config.toml
n_head = 4
head_dim = 32
init_std_down = 0.00783
beta2 = 0.99
decay_shape = "linear"
batch_tokens = [16384, 32768, 49152]
dataset = "wikipedia_en"
Each number is 500 + 25 x the weight over its row's rms, rounded and kept within 0 to 999. Layers, rows and columns count from 0. Numbers have three digits each. The size before them is the row's rms in percent of the matrix's.

# layer 2 attention output (transposed), 128x128, rms 0.0816, rows 53-75, columns 0-127
106:530562537516508460467531500510501463469502497523519505458515471444493525479507478474491484467468506499501497487460496463483506523493519476493489485475482521554547525536482481493502466496478516477512504483495498515536462483476505534493510502503507508539478486497467520525536481478529501491485499510494488473485505534448463483497484563482546482495547515542511476496456508522461544471495
115:476469518482531521517538513493525482534501486488489493489540508488437457461528513507486480500528484501489469475503463476478466496517514518497553512512493486476489514476487533493490480478563487499528500495507473464487540490489514468477471567565512502476535533500507507447447514474496504500508490504483490563521531503490479528501525566485490486494523506489524497486515513486487473470512
103:477512508503537507517527478497528500481476481526507468482480472466486516533517498508492515490494520509464499507516510478535522492530510531471543483485536521474507514427534507534519520533483521471478512526534503525514523564446478520494544451487475499527484523539527485487474461514491503529518473485527480493473510531498463545480479539480477488509501542480536495502509503525487444472488
105:518507502568477502466490482506529470536444523525463514513505454481499489541534499496529512446521517515478514493427496508505514493491508491538485511480504492481475522468474547466473521491512458534513491494512493505511515476497493504497482482497522514468493518492494556489466522486537534488507470500501477483511496564532441532495500474489512510509499528497548510505471530464494489484451
116:522478472534471497529500518503510497481483456498467533499534511513509517502538477439501492502485475521479488522446575518513486481478502451494471495511527460464466483517425463506534497500554476477521481486437481473466528495555487498476489494489505525520499494530516485482514514491505484504471514519489518504524512512522469552545492490519501494494515498481511496480525486501472534505486
123:515511513493541506539501504504467471479510513479522490493511455462501493501466491520491501463485502440547493458509497505493525513533525552477514537501519495535494511486538482521526489474505478528515533480525487480541500514496548508468494493476514505501524509520477473541460517498509521468514523530509518542497488469431514437492474479554534476545509508520469465503487541511503494482484
105:489514487529468447471517535496469521486554548529534445503514506518527499531510476514509513572518474461538490470504484480513523471504466517463488530508450484479520514465507500520482521502489511546541467531501494500474513488504447498509533531522508486514511480496507508507497543498518523511481496549495485529490509465492520511478481491484499478462451528512487510485497487554489523520466
120:522536468505469521529489517539459507524479518497512512498467539491508475523476487527529485465450469497501535513490468494483492537497530499523498513496483494516502527493550532502484496522490461539478473516477540488485517486459524505518524509491508467479463493506541508492511455503503533479520478479504478493564527558513496479505494535460489509482491495528536524510478506478414470471484
100:499477476453523488532529518506509470458446497510452510513495524526491496537531488491506485483487495504494535507483506549526448486486503503529490494506465494485495468571476484469492519469502511535517465470482476492498511512522543508485536493451499500495493540480449507520491492467519480494489508531496501524520473504540488477536479447539502582506467499485524477513521515475509524512496
098:493503492463515462523530490492499489489531496528538489455530521542483474510509531503500455498516496508482482475524479526476512533515467471524560516525490483476525519555530505493491494474497530498479528499533504527474540512540523494503498525518513495511499477483458457460505485500498522515537508480505495464498489546518524468479577496519517510423503494479521470500487514555482484513511
094:503494532532515542517505505506481489493510474513499500511533503475537497530512508477517478488480560503489514534522506503526503541476492482500518490513549516489532527458492549499509483526498489491509518556504513526468530489447492509439518519519549515531544507546521486501503466571473524515478451464509457481484494482483479521502505520426477497478495510506511527513494478503492496517524
100:488468510493467501520471492521509547471491479502527431519492515530535513534507500492487520539501517493421492486485487533440526502496506527500468485456455520499474538516488454506507486440488487489511523530510501498473526554517471538474488470527511508525478482497542480514536518474497517493498488520459513490509463526501518515492495496534484506480499519554468497492482497541521526499514
088:526455516510493523531452481510516519532429468471503537476476503509503486466532499526490494529489500507496479432513464540494497504485529510501510490495482491507469501505486487493456501492535536493498466457579500527471500505520527518523465506502514490559512543501502532509523526494503512503488441494522498476534508502496504525453483491500538521464519509502447505458530493497507513484501
105:554522483522522512480473462479555520491515506501530514522527517564522516524499497496477520511524505551476479465510497498488513539485462529474506544544463510528498497542461520487497504523469501454487499507502470475503534512472492520483494466510479499471554482528478499494498527496514532568468459511523489524515501484521482505468497490503480499493493519506454442477503500491484547492473
118:469546485464499550481514507490514454525480507501487518521439497498502511534464482484518529497443476487485515521492519448504480560483525515512499484507478470465489481498504504466526465532522478423523472431530531528510471484520499488511471497508489518492477505483471515491543486525476517480514513503503519509507533489519497503485465521484484554483474482504505478492506506456496549511498
094:529489524528517503505468481520530501487512543496502501534561503520529540521470517532461497508535540524503468542482476510471499520509512520527494513525516542490512489500494525516510534525490510509545477495504488502489468515528504476516476480519469510471511465497497456496502526485499559514496565491515488487494454480446465461523524474487491526522483493489502436540477508499539504487449
088:450517505509490494501539527487490494517520547488489460504507533542501530571446527453486498474514496524494486527481490499501505504517466519491473494487504506516467518514500471520525497514465476519535539510478501484505524527476483520473554460500486495442484486498513473513534476474542524545529528515440518520508521534547513482513485508500483533502497501464517530459466525492485481500476
119:536475491508507473477583540521453528487486517498546492466521510487517503491500476491505471512513506488514512496512537457520484488498535499503509520474493466492495535509535506499509484570492539523506511483508516505509478470486499511521494538515522468518510554465515493504471512420528503461488496533462503521462531497514482509489534511454512506506485522511456515509485486477465485448514
118:472531514484445496485460521486501462504493476522522514532506487507502532519509505521501518469504474499488423520484498512536476527507459530500528497529496532515507470514488546486475481499531479520511467565500506520525532506515518520502512491467516544524471503514498530477535475523499542506483494467512474440502470546516478494510536534472479543483535497506473464498537528481520525529488
099:503478503524499510499473474490513525523473451493515497527543504544505545501490490506484505531538508530519476450473467473514546507455498536526459481524502516489483503520416503511497504474503480468506463502507486499533524510524471542485516494490469537508499509501533487471530524523472538529485476502463508542526485507487480524489481476496517531508502513519494441548519520485492548464480
093:553534515554505460477525501515492491505524522533538474486506522500506478531515495489503528471529483518513500507503510496539500520469510529479508520512479478502536504539520540516519510520479492515531445546484479479505518512478462550473503483501507492451512448493504474472479455508474503518473513533523490500515486476495409523485517478489457463492475502536538529500474485524497514479487
099:534468501519551528538467460493545527483471471498469509502493438510501483440549482507528480517508524501495541463517461515463541491519520478515484499482482515496513500485488516488488494447535525464456498517489506475473528498508493498509472502490471503551528488497508502512491509538465490472490479504534482506542489489454517482468499469532512466519471487536506444489522493523522502518514
093:469527514488503502561490495492541461485487535514479492528503472477475519520460506483505523514530478506502485500503488486451497530499486491491498501474497498507478480513500508530540485543504498413514498366533516549514491500508504488506465487484500510485512463498488517498489451488484486505515501525481520483501508501474492497521497524498481520487483514522525500502457558468510506483500
# layer 2 attention value, 128x128, rms 0.0831, rows 54-75, columns 0-127
114:506477520491474496486516479493503504478531514490523478506566482531575496495505502510524546561506485523496470505481498476483501479482492473520468510509489490513474508495522479493521507461442506499482509492497533480505525491494483516469508487497477506478512483508492553513436506443530530468529482504484474480497508552504528525532485526495477498484522516551556435509509464543506509502497
097:520512508560500438518486495478513542479452481497540491509548534504524434466475533488526474508494500555479454472503491529495485529496515497517507502483447545483506483499488519465528524461539499503460512506500477489492460492544519525514492504525499528475527500507507527509501501461492499463469528492539495497511522519541498491523507484524467545454507483474507491489497530505496476475486
106:540490504477458474523484516489526542537430488498503515512515478510491514477481460457458527507515497486537488477483502512493496496501489486506460473543506503514473487496470496512484506496507508489454463499494499518535491493482521480516512502509445492502491587491492534483461452514496487513457479457477505494483534530503519512521562507482539506482530502467501467471498511557498523538502
113:473540512505461493498482499515497493484495485423510443492513495508505513491548480477533497449510502539509464463512499474486514507502482432533520499514519482497501474491500524440509507494519514515573508498502506509514523546508515539550487497553500517460536468511497493543495511495536493483498493480524486472487480509513453487488495503511465504491508490479517477491479497487496521522576
120:482430498509512521488498499509483493519534487525466486509494550512514507536497524504465534494502536510496503477486503435494486485453526460493506484525455515543482492540500511499522518496445495497495536504503517501494510522498531536515491498527485529475437566442469511468534536505523521534492515530475496495555472468534467523495505522479507516483504503505507485490520519494499544488506
099:525457495526466524499452507471505548574505498518459504523441508490520538474460501511442496489514509485501494548479491509515498481518554490470540533486474507505490544476494460507525497492494477502529518503477494518467445489507532501503496491488534499526521426526489500468496507497477530465513490528487534519491473494488492492483518509520507490472506487519497473515486531444487492509526
112:541462459526485486499460504507494530475464516490501517577460493483494478502496524489516502511495497497555501504524519483490480547509482468452469530487451505503506517501513477490472487507518472493473482504515528542477552504485503525513549490502543503522505535519503511483499510467507508481492495478468507573475508562503526493523477482517451514490481493503505471515533514492500479485435
102:502526468522464499496509547532502528541527545510479452481438519503502503507504538476546500440498488498555509479516490448482470537539497467509527530480513453473530487529505501496509505489469435507553515496488525522504535497469487469477482501546490489510524544504536481522494495473535545543519488484512470496522496494491479510479493490485500477505512477492476516503480514485502501501505
112:439501475562446507496558523486497475516484499532499512473512528470471510474487520516480518489498433485529547486528496505492508465472553491501525536495522495521469510534529490508494486518509526500452495496495514511499484472497494492493506507511504473493479500528492480527484482498512484470522496481488487470499523503475517552471530483488461501549474497499515507489571466451508496513439
090:511513515491429473483487504505530527477471519514484538480513506484463478498483479488536460479491464526500475481509496523495510490520564509560486479431484499525510489501514537482518486482584479491478505510498492481522475499540519483490537500503484528454470494495476523464491542513564490472467519501450505512482499505525482517534527499515500455517514490472509514517506483506512498513485
093:513471486529529523531543491523513506477485514504510503521451507523469433573522513514515517513530487503459463513493497481507498508501475504526506532518518446455465511488511494532523505496461481505541468508503516479439503515487558494482486507442509530512487487506508524556461466541475500521497497527516484532521498529541480531487491524497497487499498469510466487510505475486498504468520
092:491494477504525508520543536489527489459485492519518510514458504503437455552519469528497486508508477493522453500483483552499504539502518489488528508487541455487478512461517503512501561487517481518508507485533520473466484504484525492483503483499481487488525517528501531479492473447544509511577500504548525495495493502466504531481506476514489479479497482483472499499487484549526488524554
084:535468501495491499505523470490497519498502489505539476509479516515530509542513491493482409523495511472550529491508526509500479523492543528465488499512522542536519538451485475505515537483463490523512480497489529484509485467475521497452482491496478530521515528466495474541480489538500490446515464500442482512475514540521491486496554495483534486522450525511507494506519507499481495528523
112:536467505537504517480518491482515571440466494518511487526490511444508493531517518487515518516492504513495486535519507507520480479471480459534501519467472532507482492501515510495514523495497511510476468505521491467468484513459503493447528457480489496534503527469525506477491492487512501499534506472522454447513456501540423455482498487517536511479521487497488498537532496536536506504523
085:508509501499553535478478476478526507548487506466483471481494517450483521517469485494500507473501469501501522507512518498485490567497497500483513496526522558548531474448482483509495459508494516516490487505476478554544466485500485506512497540498541500553485494500498502471566516547450525473511521483490551521484489486474516469510506512459501512510478501509533527497485506492510462490458
080:525492512478510512549466523560462530508515518498530483488509518494503516457514516500492519510518516528466500504498497467495483463500496486523482471498494504526508462555508502510518463494432485491518517503472521525512502493487536496498513497454533490473520531504499544554543501457465476532478484538460483510484487501509510460486463516515502558464503487510541499492505529477484519481429
105:513515514475527510452480520475471507496488467500520498490549492473480528498498509503461559493515490526500440468467495519546474531470502505472539490511472507499506461504500515526488446491511519503508492494517456495488500517496500557571506516478528478468520541505509509467496479473483501493525491454520497514505516538476522547533448476477482481505489455490505505502508489558495519463520
113:494515473479505505490477509493465544460497493512516475483533472466478529527511513478490537466515488479510443500512497492543496512504516517500546472481529508504542459522507532534507487505481548492524484505512493555514453496492503520512536533497520495494517565514507499445536495463492490500529514467543469514494472559497529501522492494491497516510490461511481462499499544552508525472535
098:499507479493521507530472485503503514519470522472477525525473521540438479548524533512521494497505507481540463499493501479520485551496472463522510474509532489511490495464484467488541489500502480501520513508493495509487473503530517468502502532498496474518512511516514545492508508497517537510549490476530510530529500516550555497542548521481536496480490449499495484496570552529493460535529
102:467470486436481511501449470525483539487484487492492502505526472520538536504499494498490509504501524454499542504503517469509489522481482491553452461500524504519484493523482500477507504497478557501488529513511513481502461500553509496516525524477504514502491539485498464498507495548471483508500481470447475532529497516523569515487485513469544518487522478514441474493552527491491524502510
082:512463479527511502512534444492521455496492475502491553551471497489502455528508521511512450494492483490539507523512495514460491501513532472486499524487514441479480506464504492506484508484510453529515495502515532479468461491530500545474495490532450512518487437482463511535458508528518519522512499496499511462535476459470497529516539482512511506482512514510462501517530507502495454503537
086:487552516503508511487491501473508524534492488509486479474487510521529513538472511508499524516507487526507539507510504496481496511452488514519521480519459511468496512519492499437518497522516449473443499501498526503486488514470456460514498532469497490504532528473504526483532507513499491449540523470558505467462480476500475485445486509496520481466466483444474539462547535471523489519493
# layer 2 attention query, 128x128, rms 0.0722, rows 64-95, columns 0-127
091:521518483536518444473485528457498522495455451537539479545492480510498499534500508503511528487458456511512488518502528494540504493519503461529489512494475525497516484510538498493528496473488454464517497531471499452529479510489512504488519507478492479529493481489508492434511501523470509470516499511530492505501501454556515483501503474458529493437524518491467500522534508550460517511517
154:564541551506486462490537478504512506517535518482495488496487544470518487495494530494487524512511540544499475458523462493515520507486458498496493496501492448492558496464503482514515476501516509498501500478488503489531525546498500500509478499512559494459489454484522487516533496482548532503467500523494483490468526490512507540520432544520496485511485532494507531541504480503505560485502
107:494518494498549491460498477496546539490486477526519499514499496515496509538519484467526505484457477486510543514523561478545516535473509504528489504475470498466492471485527506458567510454493507457512494551488509466500482521518492489519544505497462471507497528484527509471484500531480507489473494456497485471509502469524449461478494512474506480506503543481484483505552548519489521520490
127:499510439483508469487496501484512518494494488483537481538481442504492488496533461517510497477486482526519511558508539506513513464510503485496488520491495507500500488487538527518484515469461484465533502529496501470474484483476507549467574512505472530514481481496521505455501506525492500474525494484521502527471485474532519508479543469434541486439476516520486502493541516514461510538523
103:549490510510499493516507527505479488501471543480541492511482475472482475492494483539462481511520527558516440499507470502465488477520485447473519522512533482502494537512488483540463484499513467515495501453517489480499482498459522542491470531494551485470494447492540506489509488475491526506534501525525489507535501489503536554512517514527486463447523486481520541514503499512476502456516
131:499519534499479541538510528501449484510509512481460494467516533500491516478492538520491491523548525503484473460492441525479456497496491512469486501509520475500497539513470500509468469534520497547478476428526511545518524504508493483513439500515526503477508469519485479537501509500513510530464493526484517499513491525477524493522499477547476508548519461494516493499472463476538484454487
100:519479539519508505516513521507471505491477517486505492496490502476477514499477511531462482525538534556510443484511445524456484453523484463467530515490509496495479536513459478539474519500518494526460500444519490521492501518462514518497446498493556480468489466493524513506502467463514527517540512528529497510525492520508518538517507518537479488506527458471528548520481515489498493461499
149:486525507505493567545528530498442482481508515489477475476498522497487511473490536537505496530569524500484484476483445501469444477483505509478493505513513482491497536524481495498489466536485477543507464428539512525510514506503518488509467520478518508490499498508466486522498530499507501526479480539500489518508499522488527494513512457503474524533491435484485484513483463472530461458496
155:506498520504505541538530524514456483497496508483489485491479513487472505492481537539490501529557529516497475472469443505464449460480498479474497518505504503497471537523472460512482487532484479552504482435526497541526500523495535491521447519458521488479501480509499505496507521492525532513525498543503497531535498513492542515524503475524492515523505456469506523516500490484536463447490
099:492525492514452546512539536527467501457531536527491464508515529479507516486479523518504526510534524472484520480485463479479435487469503516505490500497487480505530518529527481509496452530512472561506472455515527476505524517481514491501497516463486508516507512493507512493494558510504502491457456511504458517497504466494522547512506470478507521474464442469492490500502446479528470498478
191:498496478502504454454472467503533517524501481500511523503510504509520487520525471459509485457438467495507507536532562501542553543522494507512498490496486508507518479478519528498510529460515512443491526564473503475478487472506455501482556470540497496508493499505514500499493461493483485483491503465510505479476489503501465478483486531490504468480486553531510497477500517508458551539511
074:517471538502513503481496431470521492494509551483493534475490489465472495509500487537483496517514533526503503493519493522467545461548515487458505499516477478537518499523495489521469536504517494522523480491532480493508520514495527533508501506532486496430528518469451452478488502451526533538499542487502518469500512493480464513536523472513467480467482483523495521514532556507477481520510
100:485524491528505514550501511449460545475529481482511480491485479487491518487491524513514505556522487505509495521529509504491498465540496504509461522515469560456495500477538504482505543492485494488533487495504508527502495473501496479505500525489485517469526539492433477520512491510480488536509525500523480501510521551513492431486543491500465538531492469561485472489481540478494460533487
081:484492457500562516528514540498484478543489469476474488495494535526494510484495547487502509535489437492521521501485512491501483515482459487516471488521525528510475498510463503475499468523498478463506499474512514528515478481521499498511462545475543483525520495518496512507500479526454516519493523541462493530502488545492554425503485533501501498536522535500502479459448464482504506476472
071:514495534499509530506484519497509458458496503506533490487480480506457512460480484562526486543501524512484543518505476529476488475458537517524479495484511487511469534499521467518526498570503495526466487513467491473521525529511543512529494477462516545496457499471495493492513491508493486534567497491483493520496519515463545526494540518483543485512467516445502499494477548502491499507490
073:483474508490507522484502482503531459478505518511528520515456477477514505493479433573503471506510528502502490519490494490445498516497507531489507503527514447538543484485507537504534481509450546489525473514520472509461522497534484510512530483505510566495452492455512507484504487492510517483519485483481476497449493456416494525504512490459501514484496517499497490486486514511473500521500
080:525511494509476495515514504513489526459486546516489484477519506462483498482504499521490518503490499480493572527502494451496491466468486453540493483467447524512487500531545458534498468549554491520489460507501498463540499524453533496478490511453492496526483494489482528465460512475517470499479480496501519512514507518506526551491503505493554516479452499509497517501515492516501517461448
065:518489491545484526563536520489513512481488523522502495515489513478523470511493483517486519495527534513473526509488482471497527481507501488509503484459497519513500491483536505455516427527471483464542485507505492509512468505490497475487493509488485517547495521473429533489471536509500489491491487497495471486477503519482473503454520496462478604474511468533514501529499494533532456501516
064:440487500467517476487500494487489483516495496508448485499479511545522515513490526471485514490511477510553455451493518539476464520486461536453510508488522436537530503466485521478491492461458499475490530490504486502441526523505454486512518493571497497533525475537542508490505499539499513484482496518512492511493483468520511462486465482518509472494506506537504492470495463492506512475510
085:539462527510507517470455459500548502533474535495478502475533490465519509510530464479483468481505538540469506477516495530496521498528517525504474495500504543528488520521484493507492513544544537515461467508539503477500489525499500536502507455517537509483456510445503505497523523460563502518481519445482527528506469497494488532535479527502517506476495519474506506491481488494474499500554
075:477471517483492454475468474511490531477511521489495527467536503498477513512461508471460508540503501497500472501546507506438491512558481466478545503480494514485512512527457505506491562479538527522448490489485519493531517464516468521526480484532487505455503496509562485532509506464505498518532522490514513499498499477526526546535475488530498477502526505483527491524511534474451489513518
072:474504539487502468475496523498447518505524468508503503501520533524510509507482543474482547497486510514531486477494523532487482489456524488475524475494502507452506522485471459508473545455500508526466556503462513510491496501476466464515503520522482466467552482521529490532510492525501476502536483527569503490524538494557508500506508480537483454544504473469530509516514525489515483500491
069:479514478543502457506458474484527487524506466489527556527499529493475510550507487474463512482470482483531499504496497501502526481501460512519534468440475517489493489548457509464480506521486574531530538499512495516471495498496472509464472524551516529499514483475503521510472536462493479512481490523488510503455466494504476489488470514481514497505500475441504490497500550526527510511523
087:497525484523490511563527517484519512483518504514464489499519478518497489499499502494502524514502492518481589471467491483509471501522507521537478473485479468530494486547518434450526518522513488516511501499519501439516523541499520497528492518505467511490502501487501515453484554494496516484450470480482479504521516446549480510505507496487539525462490484484523484444533513527524515480489
080:513498478531488528540507533466542482492499510514466502536488461507497492500521457510551495484502511536478524480463481483525497497496514542518518496480505464534483500505514482460523436563502471508552500504534480467469545518500529532510499499506498532550472515475479491475475546496486492508452461470461464473509495478486468512484525511464488523487470484500484469479518494527525511482514
078:505479487460516528473530477517503464497485527479475517499489481501486509478544446549539465500490525549480460505465488463518509497513531517504503520556495486516463496487468516516475496494513472494503477507532502481493510506530537536464524468478500520513469500509529434481505520480489495507473502516484519464498497485458486555543514501500474448506457526516433521498535490521493490497522
082:486533501518489497513533536490444541501529463518515512523478521516510476500481563519522545499490489467532491516467516478521469495456511488499501512494492498444513499457506499479499487453467470517543548504482502515480499488481487451519503561467477453517561496530494495508467472508464496478523477533519451497514526521517493467477513484501489499540487473515497501499497510495530506503451
072:514527499532489536568566521469459525454517515511487483513512495486503487499506505512521546515512492525487527507458505443500495469448501511519501471495464500486492492512544455480507468501488482500569496510521502466496502528463514485482512530475480479522505507494455515510469532516495509479480454506508469476523536495508488527477525479454499543495466467532484493485518520529513494487456
068:505528479499503501512493511483570501508528481540529472531490447500463461529512497504483499448501524477495526476491504532519487518502548503528471490483524449521509499523510483472519492544479506553516495506497481482520514518506526490507510453534445519474474494468552480448500513495511501484493488478479512461490490491511458521508505512529505465460522501473539498474530515551535509481544
085:504474496503497487490454514511512497540464496491465510492485513498508532466501506490533486517486455504483534488475494523526473528470451491508486516508500522523476518504515492526498482503562485471478507494515501501526542498490510496529486527447557468519503466545521545471489521475499499486485505476476474555529486496501561492483463530504550514530478543472511488470466468475498542473454
080:505479506536495513509481524464481525514498472491536481499455541494533491486506503520505501514518512512501508497504485558524492446440481512504472493467492549490501530462560504498519486530483481481494492515502480524471497525475517470514491535491505523538504512502469538505517513530519499514513505491517437539503502546489514429450524552467515541503497517508523478490454515473521494511469
096:509429536526488506475460499491499506478475521484479528492496527469499523501482489534502491546493545526478462526512494513464512437509495466500515526473477567491492529470524506510479489522540512497484462520484495513520513467487500520480480488479549525489478521489490485525524523483521451552537516458521475523491488546464515544497527523500479500525489504494500483527466496481474462518516
# layer 2 attention key, 128x128, rms 0.0679, rows 64-95, columns 0-127
164:463474474459488498535483507518452515456527484514533475515503490532520527484512480506517492495506509447531532542506561490499490468496506490527494485465518523496534504557519489529501491480470481497512481539448488516476495449448507529455540482485481513487497513477473478509506490525483480517512519503474470489466468537506507467489558459481510535513475478523510467488491521492512474531478
119:521477544497476473482476481519492465496502484511534531471480546489550448507484497461492522510440538520519480438464509523537454504465495491504507489508520508485513491518510468496475529468523487487493539510484498519490500504498517494520491521477469486486527475521534492467519552480513486491490513478543502528495520473537522492510418529508508487527498533474479524522542516507502514539481
117:490459518477495496529506486542499430486537507489527526518464507497504518518550459487507491502489510493496494458541539484539530443505517527538492490549556476456525507492510473504515508468496495469520471537451504528511505455510488521486512476504476477454511516468532500471538497520523487538493515508522500481469514474489532499481495537484527503472495494480465471505526492490488501549498
133:490520483494514465498504502488503547484512486542547470482494506502510494515512500473521481424453500497488521548481565476508514526496475500527511491486470516481523503499529571480513491461498476444528517558457477514494495510466476505505546479513481498484495512498496497498518493520488494505480485527494490495459478523543488464481509482466513491488485526508519514497502507507485557574468
091:528520513520505490502498524494530545505466515498481490515494499505503457476478524507496534551519497503527481489478443517482476520511509483426534515456470497523484466474476509501476511506518500527462507446552521443494499530492515488505460546505509478526488485520522505504481505459470532482511492505509471492538493473502460524501489504550462461518529503462489522497483533501525486443518
132:484475507501507553510498505494484467515482539465423482489495496513486531509475509535471486541576499510496502472500456532466489490512500516482481499496513516530469506496457451503481512561512516565476499414559510512496484508524517473500487502483523494506494493500471510501492497511506513504498522480485513498550521491465514522509498490547488508504505462490489503489503504490519450461489
121:512497529512527523526500513496508507505461520505468494495496500499523495512465507515480505538554497509493483469479413533470482483483502482460518501470471506516460510487457485488487506520522512561452500410541506471487507520503533481513451537501517467496489511508512506502472513502467551493500513506502478477518494483493480513500488525542479478513516463470511518512462515498531450464508
121:465477504503497558506511485483481460500491522477439502473514487494477536499499513535493478519567496485482531498502458518467487490489516506523454508523517531530462504523468459510491495567497508578507499438555493534499496504532510484506497472495518518506507489476453499506500492527511495488489504490489542519541519526461524525533513472496500543512494470507490500494502494497522456490491
137:494496517522512551531520483477508487514484543487455514471485502485497519513480508526485502534570502519497521464473436523454465492485503500497490501492500527524453511527455467487477482550501496557465509411569492517510506527509525493515464512482518507508516493482501506513506515518495534499505511498494495519522504503488510518540485493524505533509530470483505518505479476499538440492498
081:518486501535450522476545505475519469500489506470466513471517545463469508508495526496501472516540495518488527489524499493488482511506523499485438499500537508497485484511493491485488463532548487544502457491540499544510523517545473503496486469473516520518536474503510493487555524504533484520471458503519508513542523497484532554546489458500509499501510471502455502518520433507534493506498
170:499516476473515444484476494524511512489530479512553499524481498514504492501509479479515515483444495481503491516513559501550541520511496491512520490490484475474543497483528537516507521431470489422528515582428504481497497478485487509500533495512479490482504517506511493488493454488489502497506498515498486488468497478525488476463499531492491480493491541517510484492505550493460537509516
092:518498558530503542524497517492469515478479549517491481500495496501494478496469499532494495479524517557522464496472444515445477466484484483456543502469487497500474519500481489496512500518520504533476512405541495481498489518446528516512496535526503478500485508513486486523461556484475516497522509507512470468501485486493473488495507509528468450478503491494514547510465487514520472502491
091:463535491503486515541487482477438534446482504486488491473547469542536522462514488509519518479531519438490514527468450469515494458510507494498531510537484516498493503533519486513480519536455496530523489491537497484491479476469508504522501482534489517499464497496491524497465498520463482469526505505521522530449468538461473489506515477488513527492490510494525495481497508500509441516451
085:486502433480530471510518485544501468532469464434507478502520503525496509481510552500503528491481497449497532501525488500509464517496506477525515493498522519527501498516495486509480502481513442499499475475479492519508507486526452482478522517489528528536506502505496472511486444519526495517474549482535494503488496516483545514511506520545507479552540522513506453486499442508517520440519
074:483475489504499485472501444446477486480491464513487524503520524537523532491537510496440515477478484464496515507486478513489489476487496538509482508477514538509489483517529481489531479537441547489486487533519536447500498493520527494484470499475508524537508509458514519503499511527474464509524504452486551546509490528475478540527487529526499564507476528498523514500474505536512477508476
081:499463491495477507449510492491451472522502506501487506522506484491513464506484516561492485498469484534519463495494524504470481505499440545489441505500534520493494482468521523533513518576504551500527507524538498520465498479494497480469527492505491541504461503514487546550499523522513480533498519454475535518489463541464504508512491507504498521525480542490488521545513490507481520521504
073:502523486544481491503494518495512549455450493501513498513477548499479485498507513479508500539512498501557569509506501526521531497505541495471516438478511519477491460521555547470506497500496512493478467513466510471495514521503520539491461459477492506515550475521555484483531512507480492535489456517511479476518475495489512529536495526523502488526513532524496508551516482503535477491507
067:474510491533488500491475509504471530468480542490498529515508493476468446491519510517535467533499525501531536513460471484487498488531512492484520453528499493467486474466535480508477543567497524528511495528504507502486480494465519540483507476478464506466461449543500498508493498486505486483509551502529554523495468501498537492496516477448509564535497520515504533506479527496503515511532
079:539487479476546506529532556508525484543503499487483477500500452477528501535468515526489462515492497554507477483508544508485503493490478478483448483466483504554542524511436513529489486483502496508496497483478465544494545489507455444514519479511519493462461514532497524486503476502510509510494497527496488503520491532494518452474495493484525459467504491503436492485498485486480530495512
093:533432493506487532464491529502517466499516511520494544483495541461538498509502459519472506472483453499478508471497485495541510511482512477512526480510492472486504471473548465486532471458522491507487520528513516479494504461497542521487457471490481457510499510531495455515500521481510515520458478485522500493540516448483510509495513514512486509576455489513535535492479478491514461477486
073:514491512473487512460546497490511478499528485483475464491509501477539480500517485451472498544504445479497454461542488479515514491493474480481495563503524460504511473507492455536502499450541523539446486511495480491514536490497508467518468512524497450489519516487530468498481516501497499521487459531513454454504504478460486543482509487532500498481450482495499500491512518466480468509489
084:529553508502523502533516492492535500513537477516505480501516458498526557494510494456491530503528496508482474483514489509488504489437510503505489494461492483515540540513460495502496480481482459511473492488491511491546508541514491472523468526525511481468519525456518489483503523500496504454521459539482498469514531517529444469470503505484528452417523479507478468469479526505490486503512
072:502521486492484502496510462514532512547497462497516485543482476479503489507513491498531469502486492490484489513489477486479520512476458490484512488478514469472475507444478492502507452499479494520519536491533500506567537512479487502473468536521508500512540495500478484539495488517450514539449489503476467437431481494516480469491519493494525469536491476478499508500523537471555518556488
074:494490471518494480523499530495549549489527466511497487476493514479473484504538536508471473487490475496528539514483494462509502514516530516459512473505502512507525478482512456469505505463442499511497474517513517470528544495522533530529525488486482516501481465555552462473527503469498524539448515511546488501538503471521530503491536509477515490554488527497484510481551482507522516472483
075:492471491516488513504490529469521532470492507538504530521447471489448481516532493539518460497468526515513519517476492458463514473541504529472494472491501512522450466477507463471513484546465546499519535517494488509520544502510529531490518474479503548506473467524500543504519520503468493516495534457509522522514466496477516499493520506435485526537459523488485509479505517505503535514482
082:490468524500495531460501509503482481468497541531503535476473477523453496515477450527495512490481515555507480495481537472468530492493452520531495536508504523554471496524471499507512490505508540448479507490494495529515513523516513508479529484445494534518486515480447514511530530496491465504523489482476497500511465500482501555557525509498451488486459532489498515492509490541467521488461
090:496563500506501482576499478483503540474510496506521488526502469500483527479490530497540520498519544480499491512507507506490488497489540512478490480476478492492489516515459528484467510523479445498511497479496500536521503557519468505526519525528524539494533491470531546481495504504486515445543506536483510498476492522521462481490472496470521481428552501505469453508471523522506513510522
063:475525460563483504529498527495513550457491503502504518525486440492468502503506526510568488516506528510534541503478485472489545480509523532461501450532494512517501482523522500493487521516430490521516478511499488511530522535507494528506533463487486544489484454517530518477534531503506517466522518536542526489500482524507499516519520497448523478492490550512476495490500515504506511480485
066:503502538520505495533470515492512531462552484523535495478459525510444483525515506537446482456461489530505500517481522503468469516537483531501527498466504514477485520451496484473518482505527499468500548498553513438503482499481502543502461548507482499504514487504517495509518515486503523551497507482468479488528526468538495501481501473474496509532505452513551515503510484510528489536501
085:515466473453473482506490522516546491533462478478485505512500563491519520522494510488482519524502491473487513495534518523528494520496522472485494473498490513508495482549521527455525469467505489490502482501463508530482547469534502509481520471453516483510523530523535498482516455480473509528462502484497424497510503451507528490499503536559504501529535518495483470515498464503519504436502
070:504488473509493482527493468469496519492477515469522542530539497518542533500500527520517513483526516485501549503463460480522489458485515486482501427480463528477507526507533518496498500560474491521539520524525491493476481467491485514495507454507523514499467502489521563511480465499494492500514518470494530537462492500466480509490495546498532527498544516499493502524429508517513461517467
104:492474500510484516467509477484460474460470519500510540513521497506543490510497456511513524551511478474495493485499452502492501445484480476500516496498505499496455455510553480515507482528498545516474496517480498505506536480490513488487463477489492494481496536456497516514494533522474447499518484465512512494469465501421472541502517534521501550492456525474494506508451516502479453509470